Weights of a small GPT-style language model, trained from scratch on English Wikipedia.
Size: 8 layers, width 576, 9 heads of 64 (3 for keys and values), MLP 2304 quick GELU, vocabulary 16384, 37.8M parameters.
Training: a variant of SOAP for these matrices, 853M tokens, 6508 steps.
Each number is 128 + 24 x the weight over the matrix's rms, rounded and kept within 0 to 255. Layers, rows and columns count from 0. Numbers have three digits each.

# layer 5 MLP down, 576x2304, rms 0.141, rows 0-191, columns 720-791
150126144106140145179115128134127161098103086138169105106138133144135112176125156130143091161116113121148117105155133157072120107098149098059151106123128119108122157130046141095119111106129122108145091155128129132096
102102119122094114069077136158132129107183157111117154111130140168143138178108170135102156136110145126121107133115120120082124122136113116176091101129060149098144125100176101182158141127094120084102101097067129155137
144158169136130097141128119106128117151118158163139116122115136115177108089151128139148138153164160136127127090116174118126133110132146125183083141155125107100055117102141136133126077123153143137086140145145120097112
120097122106133131134125116165125133091129157131126129112121138162147092107088125143125163138128150120140132116125131138099141118128133169103101184128102148137157137122147114144130175109131123120110135126135124126154
126103138140113126114110120102114138126089193161141098152126164099141107139159133184092105073134105086127126116122151128095109118115117107094102129099133145136136125091078155118122148107128086141117122077162063115131
107127108117111111126118124146174120130158076125104157122126162130136124084119125168136154126126109138110136107109160101129153140154144090137114114142139156136096134131134128149125103133137121115173154152123132129158
112146123113123117108134096111082157112164136133110111125096110160057102133132120091116135077113155122168147155166160102145141066106101104123133118136139121144118078133157126127132075124163120102164130130114094143150
195149147137153107122125105111165111176032126107146149142151142099127134117125102106118156169120118140146100110139124145130135170097138138154153105180101169095118144121159131135091148124119115145143173130122167145162
109155135128149157113096140102139093141098125143127143158094102111117106138133152162151081073156148151124137125163121114126122180165130118121121148148123132116102155082159133165113103116134113175138124159100114087118
109151156111107202152155123123169103131173148171151122150080111120128116139166114119163108120133100114153132121101137101127132158108147102148128114175159134116142147133159131176153151134161153099110116097163173102115
178152063169135101089076168110102208124090091174099093064126065128123136101051088162118068132177143146079204190195204104099106121148137197114151228103162197139129107080118194048077153255140139138061060051127098083191
106103097145159137132135118125131143107140151163098160142117106103109141140130093103098158129190109178169115118140149144135157174130103144144139110134124113152129099116145173154103153100116071123095126144143110147127
099156137092133139120143098123180115141058113128122140116192150127070136132088147129097119088131104116156104141132122099122141085128125116125133118146098158126156152120138156142169146107149107119131148132122115150129
134084142110092118088145164167147141140143121133082150138155080065118112145131109081155135115122111164134136168141103133151120128153102088157127121145127107134150145177129118144144120093136152062153095109120153088147
131124096113122150103105139176069134125115142100119154084115089072077166159118113125142106118098099136122086098132156144144122089125140156126132108140092121182131158121127163157107161117153109118099136096127136135102
123143169122097122154134149104174127118166159138147162146114140143116100089111131094170122141111119153142147065153127096152128096089117170107125126114116145146117174094122141157141115115109145118144108162155113100110
132062135132154113116094109109118104139077139119113136146128138145110133113136105156146134118155131094100086107124095147153150125108143157160111122128125135122142159132155123122118118096161140158105126156132110144101
118073122122141124105133163132178135128135119133127100129092083120120119115172139145087090088135132143122161130097202120081166157161098123149082115169147168139107157116148115126117136114117089140139142107121102123144
165146142136147126122127118128146136107131142137146139142105067170103127109102161078096097089121128147131116150107086148127146152098116094066101129110097122113135119098112161123098140122130134099139180105125128126102
142121140160137170124142178099109123118088176113143173088116096120131136150145133124104121159168098151128123150103135147119165131140082180094136128134134125131140146112122054151121173136089100137127136147160153085090
149146129155091138121153090082100124137124124118078114150135103089094108102142114100115122151140091132094147129128117127166096127180086157164150153141134106142139106097165121119153126115142121122091105134131090117115
116132102152100132126154108122137138172154103155136090162111114109152131127145131107123123150121142149097188118130140107120129164161127126113126125156111118101099103113138133119111133115117095123084126102119113174126
120149120102169104103117127181142114117132135113152126126162149138094132152125117154131147134139149184115136091106128131118134104149138152136125138126118129143145148103121143102105138118067143117130168137134135160113
146164104123156126174142115108134102114086127117118147130123136123119155142078135066183095103158153111118135146163113133158103105150114134159138136148153116115174134153163147140097159102117108150112149110194116076128
131145150129149147106156178131164120134117164152152086128141136155134139134123156095105104130154132111132108160096151139101147156086136126135139141082149152109159138105100120126140126117126173131112106128112142073123
167065140150128134150129142121128117124119131125131117137069151120156173103068153090154135144144088128132139152116141110063097147162141156135102154139113169107119149121150151131124106136127147091142131152102158167088
128149113140108162105153152120125142129136121121133137165156128126138148116138124102118113163135113091156108145174125107077104118081128096171176136130154174141148158084109127116115139099128115123136090117162153175108
140096137147107121157111136117081126121189166113132147159140155096121115158107129129185111103156138137112072154164154175185116118138142123150120143138134118106133103114122117149138159101157120137124125119135169124125
106113121139127126112140121132130122150101148091130133134129060101103181080109071096143104138144129154068110138115191138142120131099150105107109137138130130121106163169105123134123127134139157107121124131103160124107
151121122145119146148120134106141118114124160074125106130087137122153142178090115127137121130118119074148142157079152157162111166124146127119102104136127130118104124156120121171137123123126143136109130138129136126125
128121137107095121081111129142146125130105143146160121146095094127137101095127121114119120115134138104177105143129157118114081157141153133116119145080128131117092136122111139149137143136135107179092143103111114142157
111127080162133148129169151098119129115105101141091112122121135133122147087168152123144101095161118136072138135138162123117108123115160105176101133152162132135131129154087093169129127147137167087138155130125137127154
120093140111165117153111164161109146122125132144099146129116159105152119155085089111137090119129159120150078161141101130120117106110147127134138180161111145112195133152117105156121137094128124078115174110110114155117
111145137113119102127152110094123099106131181136106127131164140142139131159090087087124122115136108140130167113113098107127149123109090111088129141166127150144143082143162132066111141157096102107104083165095192121141
111108145167126084102184097160144108138072136142141119132114177105129114149153120133086116090142107110076133119137111148128142134152079130081191126104120142151117148132109136151148124129117128139119159145133137052142
120135115122122190129140112084167109102159201149119143129120129081126138110160078121126122125124171124140136143087127148140144159139100158049142119097122077130114108099111149142102106135124108154169159100114133100152
140133137096216132130150093102151116104103116127120175163120118121133121158129094169132157141142130136149129140146131134129103152133146126110137126111128114131136134131135159159126148115174130124140159132152105146119
112090123150158127100117135134105108102174138141119097128127156120137126101148121107127112134123117113151097124099141152114137110085115096098135113133140141107137114124158147125129127137105140128141127116130117123113
064130134114160141124171138117159136160155141167121110103137111157126124126100090135105111121101087181151154161146152159107173109123136143141151148145127174126107174166106121119104144109127134129117153132170142119110
093116100144121151121123109145147147099129158096152104151129169114188157184113122145097128126163120143147103164087155105097105123111137119104108106110100140105154154174128085100126124144091101123156092117133158141099
137137130153113139128138117129137144105159135095105186074141133148117113123110135145134125105097116134095112135135098147118131153151156112118083114133122163130151151068098112157157135121139163151138139119143125170164
117145104097047119141176119181129148136120117144124145130102097140125118154154191118115111155110119099105125108142113144122127122133100133095127149138139156139121086140069183082149143118083127101119115156171173139118
092133125112107115128123166121134104165143091133151161130110126142142121106101092147148105128150171126114167139120117125142140127127151102106076099133147096140146155124096086086126136093163109111120093143146148153074
149095107171164117139132188123120128152091131122132099127105119131152159155160094144132171128141141142134162161127132140057140130137121130116188108095096126095123134134112093118166124115122122117084150165131142160163
080118117143159139146114119118150137094157171141120116141131111144139143133150138146125167098111097150099157154144147119111117115142146125149174104116134085185071111123149139136112179124138123110132092167114140137121
141115160139138181131145145138129156149115121126138144123130129110065137146098091143116180113136131120128124118147085149124105151099075103092145128112114166125135135143138142113118133112118116141129103116130095093165
118136108106137170139167150136194131109129137164136086143116138166083117117148155134124126128159076135158146117115118145143163165090151145095134163144098170107135113109127134164119186129103111138088140106159142112111
113096095122143135080133143129106137142158121143143150146092094136108102117148168120118127133133116087100136130130118119134142159130127123167129153148119100136120153140129167128113110123173152082114098124099129131132
112136139153114149099143105155094122131116102105137102082126113125094153128124129116084124121157112134110143127157145119138086108121118092170112158147132099105071103133111146095125129152139133163137111103217128105124
140128133115129118114167136163151141133135046129144118159135134169135135149143142119132106148145170131159131123134150107105138169115097151155045141096180111146129117102149144132122161180155107157181144137126095095136
137149095113112120105147140119156144123097117110103166122116136138145156096122158157101140118147135058140123142104150121068077123093159089121112146151116143139129110119130162132143094120107101116114117142143120145122
136171133120101135136155140114132137121106123118109145110142107147138127124134082138141148084120170174159115125118123117120108157136124137129166138153155143149114111113140137135092145162120118116091108107112131047122
088098065141154123102152113164177116099110138083106111104154173119146148123095116169089148099117131087140145124143131144121114094122136094141133151136163130135131124108119102129137095107124117113137156071169104093141
165114162148174132137154115118138120124130117124159153150146120105173142101118091119171103147129125091095132148140145115153110154131149150096157155140136128147063092132115121067127104102076159094107154096124080108158
149082157128124142146134144119116169143123156127120115096138130141098134155149141168120118095158140091148124103144153138157128166116118105170131130127120140112098183165128118146129093159120130140144129098123144119131
136135158143135129164132119121114156097122128078103130168137129152153163116164109177114113120120136135140121101105134150089140110152151155118085141162091154135182100119146122124145201134157077130158120162122137150119
096151149145155128092158171117135129103192121138149121133121105099156133168153155126141107107153146120133096112114135162162080109099147139145138137102128093122093129106123171163117123130102132119096171100171106145155
133101097171131148127126125086152132084097155137149127077146103110124164119089144107124139064120126133130136153125089135161125134123119104121115127145117109148137074121104101107129115132082093091144115138121141134139
092146117132158113111118124121164142131161109112118112143148111123138143093136128120168144118105161159170099097109122162124138091123140137172127101109139134139157158083112144139125152117124141148118122127147124121123
114154135135083133126128122117118159075132137097125175123153120155145117169088143103144136115110132121106123127149113152126110115129108087152157156140127103131090185129111117108159039138090106140144137098132143150086
108114156160106149134153164119137105145186119144103108096116121138122130076141119112177150129134122088144177137130080115136110134118161140140121133138137167107109163158103093119139136113134143116144149103138103120158
119112130122125091157095109050151131111105140046137109137152121119146136155141115135148146166114136127129104165130189131119107146110125122098151133116120133140153133118120100099158095130152175134137121135088155086099
153160125127165142146144089085095149116091098117131140122168131164121142154147135109137094136157163150162127116116124142084166121116132113141126109157145081082170125105100129117130140143141146126155127125094127113099
144159167166127153123149120155124106150159157120142115102160091126147140148096101099154134105175118137131098133145103104096146136148122137126099118148129171114178091105150136131156159118184109156120123115129121115144
113086108103141126174110105094146104160140113137134123131145144120160141116161155113167097118132104138145154119102145099122137137139104116156150145114146164141167070122115144137114136107099149059138141116106113102117
121068166110103137121142118125114148099115109093126089107109139154116130141148189157119130136089173129150150101130134119115092122154127148101155114120147138100131156152105118087125113164152115143121080131126121121082
094127110115108145093130150128128090153114147130108126137137167107110158133153171126149056124136137125078148140112193106153088097120092173130118136088114134129183152131095109128078143120128125168116131149179137122144
152147123140111143125125128094098104110161175116151133105127095133134107104107153161071130136130120141140118187157123124118090124093147108137188122125130103113135104122125112136131141089147140098162126138128132121101
135145088141069162125154157106093138167162188083064122099089147121107141128112151120137139122126132131129110142144158157136113131098115131166133168171120117137162129119114139123167127128145105111115135153058107072107
098098056115156123142112120124102118133107156132081100115151095138132135137154128097092142143132108139125142130184156113096147115124160134110152137120119128161152138113107107111125068118143142099133165122148128090127
129174150185112070127177129130134131111140115102141093115119148119136115097125130139111097124133128135110137144150115114151134107138170120149142136174075150083137154113141134124128152121119109130119119107121119131149
136124089122144109111175093101160121169113146132128124119102146136168160153140160170089102138112178191094133134111103146111138140128156100137115082181116150158113127138149128115112136163150147122122170131128115174155
141114130130114151156123119166147149150104133175174145140094132118149128100142149102154105159103172137128094094145126118119159115127128100102128134149138146131150110131140123143150157146107117173143097148156114150111
146114101150172104121180098122123121183096117112136152136151205157135153119156127120108100169128131131142115088130150110110141122126164145105095074123150187123136132142130131125127147098089131132127133117143124143121
102127160115102149166122110153117123134132086153091112129138167178144073133120165086132110148150097161184116112109150117116114077103114122175114123148118121115126169146098127118116123141125132142131084122091132107132
178159140121117098155118154114139112135144133109125131141109182146116124168108122161106170102151143146122140107162147126105152113147104108095124134101121145143127128196119101130124078125091131111166101120054103139133
130167151121112102180131122134166102106096127132132160115102122085116128118110117093063121154174121142125148141139107086113156127114097131136132132128121123146162190110166132077127136171158138104122125096121142105113
130135118137144130138103080111153109147150137144125122104115152129132139091151112104141118140150141125123127153117157123142102120142148132130160116132119078106131133135144141161132151131131157101121121170174143137150
147159126107161155141133126088120139165104144151127120094085095133148149112133109163099126125119121172122116109123126111114136140073081161133161130090103122107141134153120153123164102150118193161151150159157124155163
142119130111114146099118103138125135170125128167112116141104115145151123138129164162164124092133153146142145111138152077109185124118155178160128143132114099088116135126171132147121129141122187066151154150145155156147
131126109139145147168133135109171117106090138123108147143123125113135181102099143091135127118112185092131135105128146177134161086108133096150085134093151089122129166136140100122148095099078104107116157119094181147105
125128121100134130116110128161162131111144152181169137147094181111122127099096141158079148155090096141162129138165190101123132102103168136124115109110140117180159114076147106149133107131132094162114134142131106131156
133123104157115088146121125142136121119107084171139151122132147176151136147136134136101111155150148141093069121122143163103107106136108158140083072123143094125157117152100136130098154123112127126107151164146121144122
098140134150163095092145143105106131115150117182137152087138140156108077126163144140155141122130133129153087168145120111140114132140095103118105141173125148146127140102123149128157136109133123106133107128128150141092
116149133134111118139132111112158110110112086164116117118125143125126164130070114106158128113116115123145152089148160129124152158145118066123083140138125131137139120177142104108113119157093149121194175100123100113125
131118143165108138129131112124103137116095144174096117107116147107096095112174119113085117141128149119117149109126096101151087124102082125166123142109135178130102123142106130135144131153152138130097196124150129124148
130128138119133136125113144139133127107141133146128144143119096113093075161102156118120114120107187086176149124129130163133128114111105164121147114117119093129166116123094135161171133079101121129133142118111061129097
155106172125151119127128134125095120123114134085150118112125146127143157092146133144137111041134132136116101148128100135131101115078112080162138162130116178137123146097153108119117118115090125171134083128134130117141
095091153163103142115133106112154110087094129117098133108137160144133120142123147122145116070122185145110096126135070146140144116103151180091103117125146122139159114181144120135136123114114153123127098135138108102089
120133171113107111155130120140101116120122170152108104159137078107118126110127105142145122157102114118111088089116119131127163136077204162138106129096117118076084097125111148134134125113160121087104108189082118111092
109158127128112103163146117100162135107081145110098134113145130116133110108107128136100110135159103107149154109130110135168105161131109107127104147158149162153099143148124135070123097140112131132133106154092143137170
114150130138129119124181107117099130135105151176148102083160131115143108105132116138121133157138123122113094168112106155089127122141106131156076134176142074120148149164086121127129141131132136144158155159109130152110
166094088105113130115152134101148104105156089117102170156102146093071106172135155144087141119131140103111121151109140139155112101167073101152121112148126133135111091163126137092156171127138097153119123147154128146127
130117127137175127147131137126110125118111168121103142162104144116142126076141152122141144131122134152133157115158144134136096130141080153136086162119173103135128180106129129118120140133105120161130132093183144170145
167087156121213110144113109130154136157095074066146150130127107112099121149125137142122132086171150116117146148117138111121140183164141114136095118103138126150143116155124132093128095129130116098110139122130127154141
076156126073154107126108105106131134097117143110132142144141131111111153134131139190157112092159138155173109117118137140114121125131157133135150142154129100142128149090138168123132158154145172104163145110132147094129
109152135138148106142143143132144106155141108122139166092136105139118123138109106159159137154147141101156127117104130102120137111123124165103127145118116141147146161119141149132175139103140094159114107147154128107106
170154107151204160051119121150119192125222112133068153154130120139175180147214201121171173112082195176070103105137135169141136081153036164158101092061145123112131176143102150145117119117157155129137156067089014117060
124176137109147143127136118118159128136078133125157121084151140135099161105165101183117062124132159117130116124124061120134099117078125151107091123097155152173076156074104151140135105152170120135113117128143126105138
139145181118161120105100124154131142165150155080144128154044109069133123131119105143134124092112116152151085134104133112167118110151097177159136141135120110124158148131136122141133130147124126154133123106153107129031
143123115132111094139121116100125113139164129109085132136179103101109121131105091160133120092085093114120119124123091154089089144131140153147108129142091141142173131142125146128122151132129107163130123137131111131114
132117137124104131106143099122104139144111154097111143112123092131123115126129105172129102130107110140144118136150099143127119116079128087111127114146144121126118125136184097145159177161090120124122101150156137128123
106159122126143115095119123158182133133174132126138138114120130110138146076115096117108113144158101081166117132174053129105126107145164137121142126143142142113123123142166080121176134118164147128116123124070142151116
139092145135156119125123153116148119125124131115116131134104140099099118090140147145142120120115096162107125119153047133156092111119143102104084139132145135123144122170126163125174158145150081125113108116156150132132
115125154152112115092180142122111110141088141124156114101164150162151114172106134109142099114108093113116138130155116128168129131124140137193139149118127101161097141148121113115133141142101140169125144070141078140147
165139171126111133139120101125048161121159192185114125096144119147134135154076105118164111101112148069138106142147086147142074133129171100176097147154163147154132116109134159119151126160112143164068157134101114123118
147144133084124155130165089135135123172100120137149104114130111119158118132115131137114115078132097169095068146162110152115150156090139133162101116119116157111117161146114142107114111154113136118150133110132177137129
100138111126164134101165165117163099090171132099095159148129108148176104084086071117148145120139133144137118120124113132103091091156110100117114121124134132099114119137082131147150145154176209166121141142117113108143
119111169135145158160132143139111134118081126114115135113122119141121142151126095142131127114117138148196105154147129110131151144129107118141145130159120113159105128142117122098110165093129160126089086152146108103121
091172133106130135105107145130090131131089113105131169167119173159140111126078134116067132099154088137128104181087144156145118156090128107136160100111111116139135129139124121128127158100108146140147117163085108101113
098173143163116167142133116146168148101163128174167155109134070102105110124151095113162111129125155120117121114136122156148162160129121147148135134096127145103093133132143161069139150119120151151138129136125090142143
134122143094108125154150138097142099169143135109090104097112130131134130109106138115150116129137134093173074108142101129103125127117195088145106149115160135130190149134113113176130125130113115161118097128147073151131
155121132097130174104094153113134124124130126113099113137107102139136148143174135125116117146129136135096158108147127106140120126129092180180167131102143136158097131140108101128142109108133095106110139085065093148133
107134137149141093128106098136118102111136095140140152120138119102158080145085146106133133088148139124103140115086106146116146143108129126121161140142117109136101105149142120043134101147143128104117144146114149112140
152142110095111122102117087125113093121103122116128162141126110102162124096125121130124119102145181109168155147118129126159137139104125115104114168145140152134182112083149068096132132142090117141135121089130132126149
162078107122135106146161135101191110124139146102147139155098128157115131128175122120114145132121091159131128131107105155144136141180111146119102112168164101137100128126144155090158131108138126122111098170130165113128
149153144074170091133153160104138172120124123145124113117118121147147100145123123135151175140150122107170112146083078102068140139136107086078133106096129076105104105098098126126122133095110094091110145123106146132139
122094117162110107116112141138109102141177101146124168127116132120113192074101119104112135107089089121153121166098152138125114116133133137089101150129154096144135121114130110100121118115136107124122087127133142132113
153156141108127112169121115090111105114096175165149125116123186068173144132095128099124123113150162174125128091124106106109120105141128165115117106187160120110115113161095108110110136107141113132135150113130128165172
121131109144108117089123107099106128127156168122101104088126188111143121120113070139098081091107134152121103110149089134141147125098149140166114128125114139133139094104131088117131162127141119144120133141129130127119
165124142128098096115163122085081158129146114138105098095124134157157113084161149112137131153121097106154112120171144104109112126139085160118115155154155149148171146132119145147112163086136158126135154137114151120134
126121160111146133144139119117122209071038153134136100152147106162137125143110106149044113160112125101102141108123138161169119147108117120133107091149083154101155144179189036128157141141167105127117144095141147124189
126134096121125135180121139145144129143129156096101114115131123127193111134119144140123144086116131106110106077098170121118100111165075106135068201139125145137161134093142168132118177134142118117138118164138160091120
100144073112131095185114154170110140123171130121129143148094073124136083156126148169163141150139112131072110113129125129127142121151130141155145140156137135089166087127103113130114117157137139148117130139102125142131
106116110154147114088123142151144141063107126105147083109113155137107113119133123123142131130088134151142131199146101103179151147157130092125129132132134158149100139080068123152126137078110101162097124105111117148128
121148083123124141139133086114135136129128091099097111129119112144101111145139120152153080164096128148145105104117151123152118103134170149073101195106127111141122168112132105153143109113161159080141103158112141136138
083132140097128152117121138077141109148137099104155147146139103129129124150130127158117103125127104132138117164103138127134170102147141105152153156124133171152127122121179106121106116159135100136128123132150148154120
126117166135132160120135155131099094119115123123119131105115145118174127130161075128105146149127139167101167105102119133112158137154147135121137160120138142121103143125134105130151158148088139077096105116112116097116
124171118129145142165169137135120129115072127124132116121182082110129132096128135102171145154109127134120125133147130112145125145098143106150109102078126126144142099139151152103118172131136174116115149179100088117140
093080161150098135133119109157122146119127107124110166168158167136098109112163086107130115116102146135127137085117137114138166114147131131177117131124134124161130115147121159128136149142148156132110156103102173136162
108120140132149136086154143152135105132110144134155116138112183137122100091150092172098162140133104120102175134105120105121177128142100071145129145167115138169146107159151172144144165091132129120117139147164137093151
111100068115145111104121137088179112080132135159083135124105099142129124125120124129104173107123118116164108131094120136111154102148109134086087108122102125156095094142136135141108118115202125153130116124141124136128
175141137084121113137138158188128122178136108135086077120105132154133158135136164134118134133110149150174114100132122110102116128138139126142107144153128115162098114128123105140178120143091111108116132157118084108143
145139166136124153133109138177117156160149164152121126100091129156138153096119145118110118182115132115133117127122157123157114100099116109148129169105106094119127095101142147096158090096086133143139126130154140151128
102114166118110121163152143139125144106086157123170093118095163125117101133142112113145180090133079091145151124149141161151144118085114072128089109161126116099162134110150136113115146118141164129116142121112188148149
109135134132100142117119092170129134141116154110098137140133086177147150124164108152116145149127117159113117077130103115115169102157133140154105131136125110143144148090160163126112098144169187112134198089115132152125
070161135126122143132142133128144117165162110139118123126150140155154137098137143112119112097133098112140144129134129117146141142168101114143113122107099154138108137152135133090146101156144155109103098107135127135163
117108085097135124158111164160129143179180117153133096133090107153124122107109128161116123142124121153118134145170107103176117115134102135114162158135146140165147100107105130182135147127125138111156116087121109135099
121079104119128167100140160085128140149165178148100186154095087094134120109091169107125111128102163139100137106151136158154147125160115091115101124147118137082133149101135123187090136125136134145112111112110140119133
098124156088124131132159139152118157143117141170090177124106152129114121134105131129092126063137116121138164103125136100136187138130106108111088128182149152150094154121122122091115099124091099108136100147140174093133
120145157146126112136090148129078107095103110114141151082111114112098118139130108059094159139103127154155084142136098120123076128128124143119122108195123120147115118123184128144126131111068162105157100105173135163112
136108183116098159119133161133128144099102095110156121124168131124144134102071098091133135140111174110160132079140161143113123101122140064113106143154141176112177176139127130143134132092132127117148115151106113157135
098118145121127126128108139167151100140125138124164122094080063155104105102096120113134139135155121098125110130116060132137115137140160160120097113153127107161141153122137147133130174150095097125125118127139136139135
138160165126115130093136102164104119124161132124112138125115109147153128126162097105181151124111133102149109126096143132142168099117165166135088135097148153122176135110135122136122118140156115125164100119113136087088
152138117123112134173181113148104119095096124122163156131108094148138086147123150134111118157130120099115125136110089115184090081158103127059096141138111147113139132153100135181094136114151173147147125086100135158139
151123080112144147118104108133082119165163144126144130123125133151170144147142143155124150130133128099126141114144101119139134136093156177133129127126124126150141161142159129109127170118115155099068125122102140118138
146114153150069102139125141147106118120087091104112101179146154123135119086117104132139123116095107119160147139137119145133121111097118080131135099135158140156106133143096106131129128155144145130110131123107154123126
128165091145084126126107123108164117160147142130116113149127096160126145115094138115183108150161129133154129149100144134121114158093146161103126122101120138146085130052145167146136103126124108114114117083129105120101
119140106116121146138076120130120130117103125195104135192096116127112092112098118119107169160105114128101137136127152141091105155184116086136121096120145136148159178189138140149125072127114135113109079084082118111115
142146133156134108177133158137140125126134099138112143126120097140139135104139113121117148125091119081086126109084122144128121125124146115108147176128124116112130120177107152141121147135111085120128170132114121116114
175162125144091093106083139081114150203102145152182120139176103144131123087168145171088115088109155152107098093145113120174143148133123123094075147098123116144108086090137109130173151099090143142147136153158162126126
118088125161127103120142130110096123115139137132114104136120077115119132126127131136126115112099109135132122109125126145143128090121107128099169170156160136108092118152104130121097114159125175143148146119087107095121
121138116098120123100147133122099149115136137114113127136164084093136091149117114146132107138108115111132128134154111121141111140108113133135125079150126112175145123097139122130113160144123126196167158102121142165126
132094104151137128111136147094133208081124128148080150122104134127105071123184169134116154128163152145128142131132101112095157151091131157107129133110101111124137145088138141167124122140118127190111120111116136129094
136114124130128160119094071129151111091163117108102133167129122089123128090115123147138136105114137127166118146147179148102145136102147091144123132162158122136122113140134122163097093102139151152151116132115124103120
120145129121101090100130088107128147137127124124153124126152075162140139091113140110141142083109140092136096132128133121129130114122106143096106172110157069093099159082135133130159112153095132129150104113152118167124
166143133145110168103119169180147149146162126174133118114111106138095106132180104154163103086099096127128140162108139116134170138126134125119111129127118126111128157142092100126081120134172174096111154131114158129119
115118102123129129151155152175100134102115142090115117124087154107133111097178167104141158168117082138099116098132099133134157103138135154127122163160151131117101083121102132151096112154110124133142117106127123144112
144135147110145114139133139170095136149124113117109132123129150088105127125142110109111155094109125118156121113110107139150109126137139155126102128094123115100158151095143123121111125095131159099132115111149078150139
087079142142144130130146141119131108129137146165148103110132136131162105146087130133114136167100112106152120110114101153144147146163107108106107116157139175150127104115049124152148104114109065132133135129118093131098
147104175134096139185130139110104130149144116123140138135148121168112153127130101142143132091097101125126100120117098116144114117141116102091188140145119159122116106097156130089128117089135113120123107116167124144123
126079117135097124139148115117155090144122127146118114161144127107157132156198134116139095101064097110099136127125135146130121124164178134142135138168147143104087120138123139137114134146142105150143179121180108125153
111142120155131111124134116105166135120142109104116153150126128131102102102103107119136106165109121132147114134140132155158141113142120126129149136134128126163047077144164116153149082122135152153133140144157117123150
126144155129115080150172123101139104075134135111117143115120124175153086129122127160157126108119166125116125163101149152123106096123136120121066103123156137087164135106134123119091143125129147115152118150107082153133
136105139104134121145163145117188140139114113106156135129136131129147116141142124148135143155154152117088098160097148121177142130128150162136071160120152097130108140145137126117133129100130135091125134125126091093099
145121103159116093139141130103090119152099101174102149141097143118132179090140144135103094118151149128152099100159174097148110152129118187134098121142153116136099140142131117177129117138134136150118180123122114164118
115139157105105151136119154135140090127120167141124115096115135143118100095122116131107150121092160137107146148121138122125088130123112130122190138088141141148160126137148115069149099112121164123138101116147153080148
159126146131129156104138136201144130086103148173114165103148104120118109133119166149100173122155113151093137153150118117120126123123132107131071102136135128120120157140106145124158152157106138124162110089172081113114
151149113123098104142102146134129127178072178112119138148125164103115129135104104112110108124151109153137136114130086145148156119157175120136149108124146162148133155143117121090137083165082168129120129138135169190155
131127134122133135145111151129142130145160088158084141115153109135131104176127114128125098111100091124127131101160141073141116115131130122166145109157140098106183170156135170060140115150083053152120143143124130125075
170113111096090164133127117146123109142122122103123131150137166136130140111131129164114107165146121124106101149131117154144124126101118089138108107127149148114156142145095151131156157099122135076155100153104119138130
116127127120128098147104130214137168144107167110119095144120136129107129112124182166113140107157130113161156154121085163140132117128067102104092163103138131156127136116119139119096125148148157093133094122134138159141
117092164100094138131137078146140074181129095117136141121144175133137125145121133151138156129143163094170101125086119134137117120141130135115122117133139128145089153162088119131099151127115101180103111093132126130153
144207118109116170109104109145151128149146136123168112127136102138148116110129180137103146119095117120069177138136144115084129128123120109112175124121142119141122091135172136090101158135125133121107078138125120141108
123152132120067103119110146145160130088092070146156130061120151121108156119093165075082136086122160152087154130123104107099104157144128105106126110123156108143144132145145107110138153114128126132089103110091138131118
132118154126113133152132119138149128129151097128085146108104138113137127096160118165140105120129163119139135144174128093102114173132159158133144147111133127175112103119141119137143111133130102165118132098146166078147
107128129112124128118142145125135140141125126146138122145129126150135145156155105082085097120116092145171119111095129136111144132132134096110101133130164137102158151103128147112109129132136146116150137180086140143131
116119157085130135149147142162104148121123127103180140089108177167115120123126143058127142158138147090139105103135078152100123114128155123145123167112117117129143162101161127114113130135131132116124105160118120122154
141133148149114108112124090125100124147121185112149120109152118134138134142127123125128110102112127141087106155094147121114088108106103131094142104085099109153114072127140121106150134155126109151105110124122131116109
076150095142112127174083154132113107134125142125142103119127156114122128097119114083111141109114152123159122127114131170128120127090155083133130111111103106093107133150142148134146137132087145192153075130137126136118
118113095163144156111137098122120170095075138121135108108143100145143126152129133117131100158145103137136150089120124108104133173140143154139114115111155128098118158151138096114137159122146136112151130148149127147122
108135122148170112156188082091128129160096185109125155156122131124110115132170132112106126113149127121148122125131091113095146146153149148160132145170160155089133101120118139160118136109141110152114107137148069100108
118130134156193113123132135147120156148139133138121121131134116145116164124137137127147115168140124156098124128122113145159166107111131144123113092132129106108104141120099152148110141140123146137134176119103127119149
122159125125134136115130112137151133076150132111097122068141083121105108156091091175111152116092115161144116097118145137114138110121130169107097067135126137076087146106118098093114157121093134111104148120107083172102
116137097137113133115152150118126131139053114112135133086137103159113147156152147146115093139124122125131133158107159106166173127123125177081180117132097116144121121097121129116147122139112118142097123129140118123129
150089115079099124120127148139136139150172126130159102136131100123141143133107177171101105162140166093097132142163127134091077139146094097102146116108158127151127120122082107115144147138129115119135133123121103114144
125099149144121119119126118107145100124122115172125153121142142129113129128132115134165142107132129149124140134133161135155152153138129136163119136120135152148147113131129145130148134151114107096090132133154104179157
151100166105135115118156103142077106140141108128146127160096143106145131132059146108117103159142162100130149090132131121105181129182129119122131146130147151115145123118112108120124174160131112076142150135126127129134
157125117114139155141094140136141123130141131115090135148136135106132141135161157134157141119088159104110146112101132153142135084097127086171140195141109158104111126104143150156152164130182111114106147139106116132130
141139105150119165120168138117138134147087103134124117117158158124176159143154108144087158145152132122145120134154168115103118167157149162122145136108102153122101133145153102134130059110086171160124137087181129149170
116077140131138177138138142097152143104150102143127101136112150110138075124101142149146147106096117102112133126137089103078119125116108129059156115144123128130109110109130127129124158131099121098102157109121154111133
062119091128137146135155117131168104131111113117132120128140144143118153107105140161122125141111121146162122165147129115119157142158127196137091101086143125120174122139129133131131136127154141143110113164098143173098